Weights of a small transformer language model: MLP 1024 tanh GELU, vocabulary 1024.
Each number is 50 + 15 x the weight over its row's rms, rounded and kept within 0 to 99. Layers, rows and columns count from 0. The size before them is the row's rms in percent of the matrix's.

# layer 8 MLP down, 256x1024, rms 0.117, rows 55-80, columns 0-127
112:30 66 57 29 64 37 43 47 29 48 53 60 38 50 34 38 44 40 57 58 66 37 35 39 43 75 65 54 57 35 49 55 42 54 63 59 38 55 71 46 37 56 46 35 57 60 53 51 39 58 46 61 35 52 36 73 48 38 60 45 72 75 75 37 45 45 47 56 61 48 38 34 77 48 31 56 43 29 32 45 64 67 59 56 64 51 51 55 48 52 46 57 54 51 65 29 62 55 28 69 55 33 61 61 48 42 81 25 42 42 48 42 43 46 75 36 59 32 32 46 33 42 48 67 91 50 29 51
101:41 33 32 36 68 52 31 76 44 58 54 68 57 40 33 68 46 52 50 61 28 30 66 79 54 63 48 63 72 30 35 35 55 42 72 27 84 83 56 60 46 59 60 68 52 67 52 52 63 45 68 52 63 64 58 48 68 39 61 16 58 55 66 49 47 34 37 17 69 59 38 77 37 37 54 38 50 65 60 62 43 45 56 47 40 47 49 60 39 40 25 72 48 63 27 69 44 53 25 70 55 35 51 54 15 55 34 50 46 50 42 52 73 55 54 45 36 59 72 45 27 61 65 20 15 44 66 54
098:48 40 45 68 48 74 17 29 55 30 73 63 47 68 33 66 52 64 33 43 52 69 61 59 93 40 38 50 49 79 56 59 61 31 34 62 58 37 76 46 30 61 54 36 46 69 67 59 39 54 79 62 54 36 30 60 48 67 50 38 49 54 51 59 61 84 74 50 32 59 48 52 46 24 39 58 15 68 55 42 34 50 37 34 26 51 71 27 43 34 45 52 55 34 36 51 38 31 53 58 40 26 43 39 72 44 54 22 46 77 25 79 43 58 47 32 33 40 68 80 40 73 40 60 69 65 86 51
098:36 53 65 89 40 48 51 44 50 62 35 64 55 64 54 59 50 59 43 45 53 69 64 37 60 67 33 56 54 58 56 80 62 54 30 26 26 51 40 57 71 49 46 78 43 61 69 54 30 35 42 36 64 44 52 55 56 67 45 49 66 71 73 37 64 66 46 25 64 42 80 28 21 78 57 45 61 40 47 62 78 30 70 46 55 43 58 51 31 51 54 37 52 22 27 52 44 59 65 72 59 50 48 46 60 49 47 29 81 76 21 69 31 50 61 41 28 45 37 71 28 34 18 34 42 56 51 62
102:48 49 47 44 28 44 68 50 39 33 25 63 29 35 57 70 67 65 36 44 41 48 53 42 70 41 60 66 61 48 56 40 40 25 30 69 60 40 46 29 70 37 62 28 36 44 44 66 52 55 34 51 47 36 48 40 65 39 55 51 50 25 39 68 46 54 82 21 44 59 76 45 36 53 54 43 52 69 42 68 58 46 60 63 48 26 40 40 73 61 65 24 53 65 59 58 39 77 50 66 88 56 46 45 71 34 56 29 68 74 30 41 61 36 23 56 49 52 34 49 35 39 58 76 42 31 38 67
101:49 67 76 46 47 50 53 97 44 55 37 53 21 78 78 40 57 65 41 46 54 47 26 46 66 37 58 75 37 46 67 63 55 65 32 05 42 45 39 43 43 56 36 70 43 53 28 47 58 31 42 29 55 60 69 50 44 69 32 50 65 50 53 57 75 45 33 59 58 35 34 65 72 34 38 47 60 33 51 41 74 24 51 63 64 60 63 50 50 62 69 60 59 54 68 23 44 41 68 65 33 77 55 60 49 68 67 52 36 62 41 41 50 70 78 70 53 52 48 52 51 51 46 66 12 52 43 46
104:41 58 53 35 50 47 66 47 29 57 46 16 73 61 55 53 79 84 36 29 58 37 48 45 40 61 35 26 48 69 46 43 50 39 85 22 59 71 70 57 59 66 69 21 47 54 74 68 31 46 67 46 46 57 45 62 22 29 20 68 47 47 75 39 62 32 40 63 24 57 31 61 47 40 56 58 44 50 32 84 53 26 68 58 26 60 40 70 66 40 65 47 73 33 41 67 55 39 59 23 62 39 44 47 44 64 60 50 30 37 49 35 86 43 47 39 52 61 41 47 35 62 41 70 42 51 50 79
094:57 68 55 36 62 41 75 00 14 21 39 35 47 49 39 51 38 48 16 57 53 38 45 26 47 52 42 39 32 61 79 65 40 53 68 43 37 51 42 39 38 49 33 39 27 65 60 50 46 68 48 19 60 64 68 35 34 67 50 64 88 53 32 48 63 72 39 69 44 65 37 49 68 66 52 41 35 81 81 60 45 42 47 47 72 48 52 14 55 53 51 50 54 51 63 51 16 58 67 65 42 47 62 41 21 63 40 79 41 34 45 58 37 54 80 54 75 56 43 48 45 52 49 55 94 46 30 49
102:51 23 50 56 61 48 60 43 48 48 26 41 52 57 53 65 51 59 77 48 87 75 52 44 65 72 43 47 61 33 51 44 35 81 31 26 40 55 58 27 42 59 27 28 34 55 41 55 22 59 28 32 54 60 67 46 48 45 71 75 53 40 52 53 47 61 39 56 71 54 58 25 45 56 67 40 51 62 40 37 31 14 78 51 46 72 49 18 30 69 71 63 70 57 63 50 51 54 52 55 37 58 55 78 53 47 54 43 35 42 54 53 77 49 39 52 66 54 62 85 29 48 29 46 85 50 57 43
100:59 16 60 47 27 72 48 36 00 59 46 60 71 46 62 26 50 61 16 58 62 73 34 59 52 51 59 71 67 54 70 37 43 78 55 40 22 52 31 42 53 44 47 38 47 30 47 47 70 63 33 27 77 40 68 71 43 25 63 42 64 22 76 57 44 63 70 09 62 28 40 50 45 39 67 51 46 61 41 47 54 46 62 36 71 27 39 64 67 52 71 50 68 48 58 36 51 73 67 46 48 64 63 93 50 12 53 44 66 68 66 49 62 60 53 44 68 60 53 48 41 49 66 57 71 36 49 47
103:67 58 26 78 36 53 36 61 34 81 41 68 57 61 68 42 29 57 99 27 42 40 40 35 40 82 61 66 46 08 43 55 07 69 60 56 43 36 65 51 50 50 45 15 63 56 23 42 60 45 39 61 53 49 62 43 50 45 56 60 56 34 49 67 35 50 37 61 35 44 45 72 46 59 49 64 34 85 49 52 62 32 28 67 40 50 28 49 50 35 58 73 56 20 58 62 31 56 56 24 77 42 52 56 53 37 69 57 63 41 52 30 08 39 49 39 56 65 42 65 51 48 67 52 37 47 55 52
093:35 40 15 04 55 86 66 19 39 50 34 64 48 48 53 44 57 64 65 50 52 52 38 38 47 71 36 64 57 67 46 36 41 43 61 32 47 48 39 61 73 42 27 66 49 74 64 39 40 61 66 62 54 41 64 55 28 75 53 53 61 40 68 66 53 59 52 76 68 60 48 57 49 58 60 62 58 45 28 47 27 34 43 71 48 65 48 64 60 28 30 46 57 86 67 58 43 67 60 81 29 52 45 66 12 59 56 36 59 64 45 54 50 49 54 55 48 45 60 45 53 31 59 50 57 31 38 24
103:52 79 54 36 63 45 47 34 44 56 40 36 28 43 39 52 38 44 60 37 50 61 45 94 66 38 71 49 56 26 74 22 55 43 62 46 40 67 64 33 28 39 61 52 60 50 66 38 45 54 44 42 44 62 59 46 63 36 49 41 54 48 51 61 51 75 14 47 57 59 46 61 67 57 40 20 58 39 37 65 41 64 64 46 42 66 00 74 47 53 50 57 56 73 31 44 68 61 43 46 53 58 38 35 51 50 34 51 40 49 68 89 54 62 51 62 69 50 69 02 46 64 53 43 47 35 44 41
098:47 44 43 44 53 48 48 46 45 36 58 71 40 52 38 42 53 43 58 65 35 59 33 63 59 64 35 45 51 65 60 56 63 49 14 53 48 36 36 67 87 46 41 40 57 32 62 48 61 70 60 41 23 63 28 81 60 22 46 51 71 51 69 50 44 29 54 53 67 31 23 63 48 34 52 65 21 39 71 52 53 54 61 29 42 34 46 24 41 48 39 40 45 34 46 54 86 46 38 61 47 54 59 37 65 19 46 43 39 80 35 49 50 62 46 52 62 29 43 70 38 61 37 40 34 57 45 54
097:46 64 42 48 84 80 38 90 50 21 61 51 67 71 28 65 55 39 69 32 38 43 62 74 50 64 31 95 66 71 35 49 56 17 55 57 72 51 42 57 58 47 44 54 52 58 47 48 21 50 37 58 72 49 44 57 38 43 55 34 34 46 64 49 29 35 15 57 89 29 40 47 32 43 47 47 29 51 63 57 57 73 42 62 53 59 54 81 48 30 35 83 46 67 64 67 47 50 30 76 28 54 22 35 54 63 79 74 58 59 60 57 23 57 63 56 46 48 34 80 40 81 48 49 48 30 60 73
097:29 46 57 71 38 30 69 62 42 54 57 80 39 83 39 45 71 45 61 54 52 65 45 38 41 60 41 59 44 33 68 50 41 37 23 29 54 58 39 52 50 21 38 49 66 57 47 36 47 49 68 54 42 81 62 59 66 78 67 69 58 57 49 38 32 78 61 29 41 43 72 34 60 53 41 45 56 60 47 51 38 67 54 64 27 61 30 60 58 47 79 22 54 48 36 49 53 57 57 48 47 73 74 85 34 69 44 40 55 53 25 33 64 69 80 50 55 55 56 57 59 60 61 46 49 58 31 36
100:52 57 65 63 38 44 42 47 78 38 55 39 48 26 31 35 46 64 54 51 58 26 72 45 42 45 29 67 30 53 60 67 29 06 39 42 49 38 67 71 28 53 46 41 31 45 59 69 42 45 46 29 54 92 41 42 40 31 32 46 48 34 35 54 49 53 44 31 56 66 26 55 73 73 12 61 41 62 72 37 33 44 43 79 46 42 48 49 42 49 54 13 36 40 50 25 31 51 46 72 48 62 19 36 56 49 34 30 51 20 53 40 29 28 31 45 47 79 47 67 55 25 50 34 75 65 50 54
100:57 55 57 56 50 34 55 52 40 44 57 17 55 63 56 59 63 60 61 27 51 61 59 48 45 49 47 56 56 33 23 18 82 29 66 51 43 67 47 45 43 25 40 23 26 51 68 51 17 41 41 42 66 55 39 58 62 55 50 44 35 67 26 32 73 61 68 51 16 65 48 52 32 63 31 51 64 55 56 55 47 47 60 52 64 55 49 57 60 47 69 33 51 56 54 75 25 68 83 62 29 57 37 43 34 35 64 47 39 71 60 40 52 50 44 52 66 84 57 62 54 40 18 59 67 30 62 27
099:72 78 37 53 24 32 37 64 52 34 52 12 59 44 28 51 39 57 68 63 45 65 58 48 64 49 56 33 43 62 35 44 15 53 34 74 35 38 51 31 50 58 31 37 86 55 42 40 34 77 50 32 51 53 47 40 28 71 35 36 76 61 10 61 29 47 44 47 48 38 58 40 40 25 33 40 47 62 33 42 29 43 62 32 58 34 62 12 60 54 52 48 34 33 54 53 36 40 62 16 25 42 58 80 80 60 55 28 27 85 43 55 55 73 78 45 56 52 53 49 84 36 59 74 31 29 55 48
102:78 20 54 66 45 50 62 18 64 59 57 52 60 42 18 74 32 48 53 55 49 53 52 54 49 43 34 75 64 50 33 45 69 26 39 49 63 41 50 54 26 60 58 45 40 38 41 52 37 57 51 70 38 71 51 72 49 28 29 65 51 46 39 83 35 80 49 46 39 50 49 36 65 46 64 62 52 46 61 85 41 72 72 38 44 55 44 71 99 78 70 42 42 42 13 81 32 40 30 32 60 49 53 35 67 51 61 47 15 15 52 30 40 41 46 49 52 22 57 58 46 52 62 82 44 58 50 53
105:47 70 37 40 42 61 57 59 55 91 30 41 35 75 78 59 55 36 56 64 30 58 56 33 46 46 56 25 91 64 55 43 59 34 25 57 42 60 42 47 55 56 72 67 41 62 42 57 53 73 44 74 54 32 22 47 48 97 80 58 53 37 42 66 51 54 79 54 61 36 46 50 56 51 55 69 47 46 75 76 34 48 50 53 20 54 24 40 70 64 75 34 50 49 51 66 43 54 58 24 50 43 52 44 35 35 52 35 47 35 54 45 81 49 52 51 41 81 27 55 56 65 33 34 12 55 69 55
095:66 51 43 35 53 17 53 24 84 72 57 58 44 51 37 69 53 66 38 45 64 46 29 61 37 35 28 15 19 38 48 49 53 54 59 59 65 48 65 55 54 65 23 25 53 71 27 40 40 66 68 52 45 53 36 49 59 63 31 65 40 31 47 88 70 52 33 58 42 50 42 58 25 30 54 45 50 48 60 83 57 71 38 24 57 44 54 64 57 48 28 41 63 52 45 47 51 40 68 77 43 40 32 26 46 69 62 40 41 27 60 46 77 74 26 35 46 45 25 45 97 41 58 69 28 33 51 22
100:43 19 72 29 64 47 52 46 62 51 19 31 70 60 45 31 41 61 31 38 56 53 78 62 32 56 49 44 50 41 37 52 46 80 45 47 31 58 61 61 43 60 33 74 48 67 55 34 34 59 24 28 48 28 41 51 36 79 44 11 27 72 54 40 87 62 35 12 39 36 49 37 61 33 44 58 44 55 35 37 33 55 41 26 62 70 30 49 29 28 47 50 66 44 50 55 43 32 68 58 16 82 69 73 57 49 67 51 33 67 40 29 47 68 41 21 66 34 58 59 38 67 49 62 45 55 35 77
109:73 55 64 52 54 59 34 43 43 50 52 60 57 30 38 43 28 54 44 48 55 45 61 54 50 29 52 62 32 34 62 65 44 61 65 47 55 50 27 54 51 47 25 33 69 28 57 70 50 38 57 79 59 39 62 28 46 28 54 32 37 53 23 44 61 21 42 48 58 63 47 42 58 65 42 50 59 45 15 50 50 49 60 51 50 33 61 17 48 75 73 48 39 53 35 56 47 52 57 47 63 61 51 62 75 53 42 29 52 16 41 49 68 42 55 70 59 57 34 55 26 54 38 74 50 33 51 39
096:49 36 64 47 63 48 33 47 61 53 37 37 73 58 51 56 43 46 43 30 52 61 63 63 61 42 49 65 64 33 31 46 29 14 56 47 28 54 60 76 24 40 62 26 50 53 48 35 48 31 42 31 58 48 56 39 91 37 53 42 48 78 55 36 47 41 33 64 48 54 56 51 44 49 59 28 45 76 55 73 79 62 37 39 43 38 72 76 74 34 33 58 57 70 44 61 43 54 69 41 39 49 57 33 70 24 72 44 56 33 57 64 54 62 57 48 67 31 44 79 36 54 50 80 52 42 32 72
098:51 45 62 63 60 62 41 67 28 34 64 51 40 42 34 37 44 41 87 53 38 70 64 59 51 30 23 58 56 30 49 60 71 46 47 55 33 44 35 60 60 40 49 67 52 15 30 60 75 38 30 18 32 45 63 49 42 41 59 60 42 55 66 57 34 81 54 51 49 33 69 25 73 66 48 75 64 32 48 53 38 81 63 45 74 66 57 56 59 75 64 54 67 59 29 71 62 32 63 66 16 23 53 57 47 44 69 62 35 43 36 59 48 38 56 44 37 52 44 50 28 30 48 25 62 40 32 68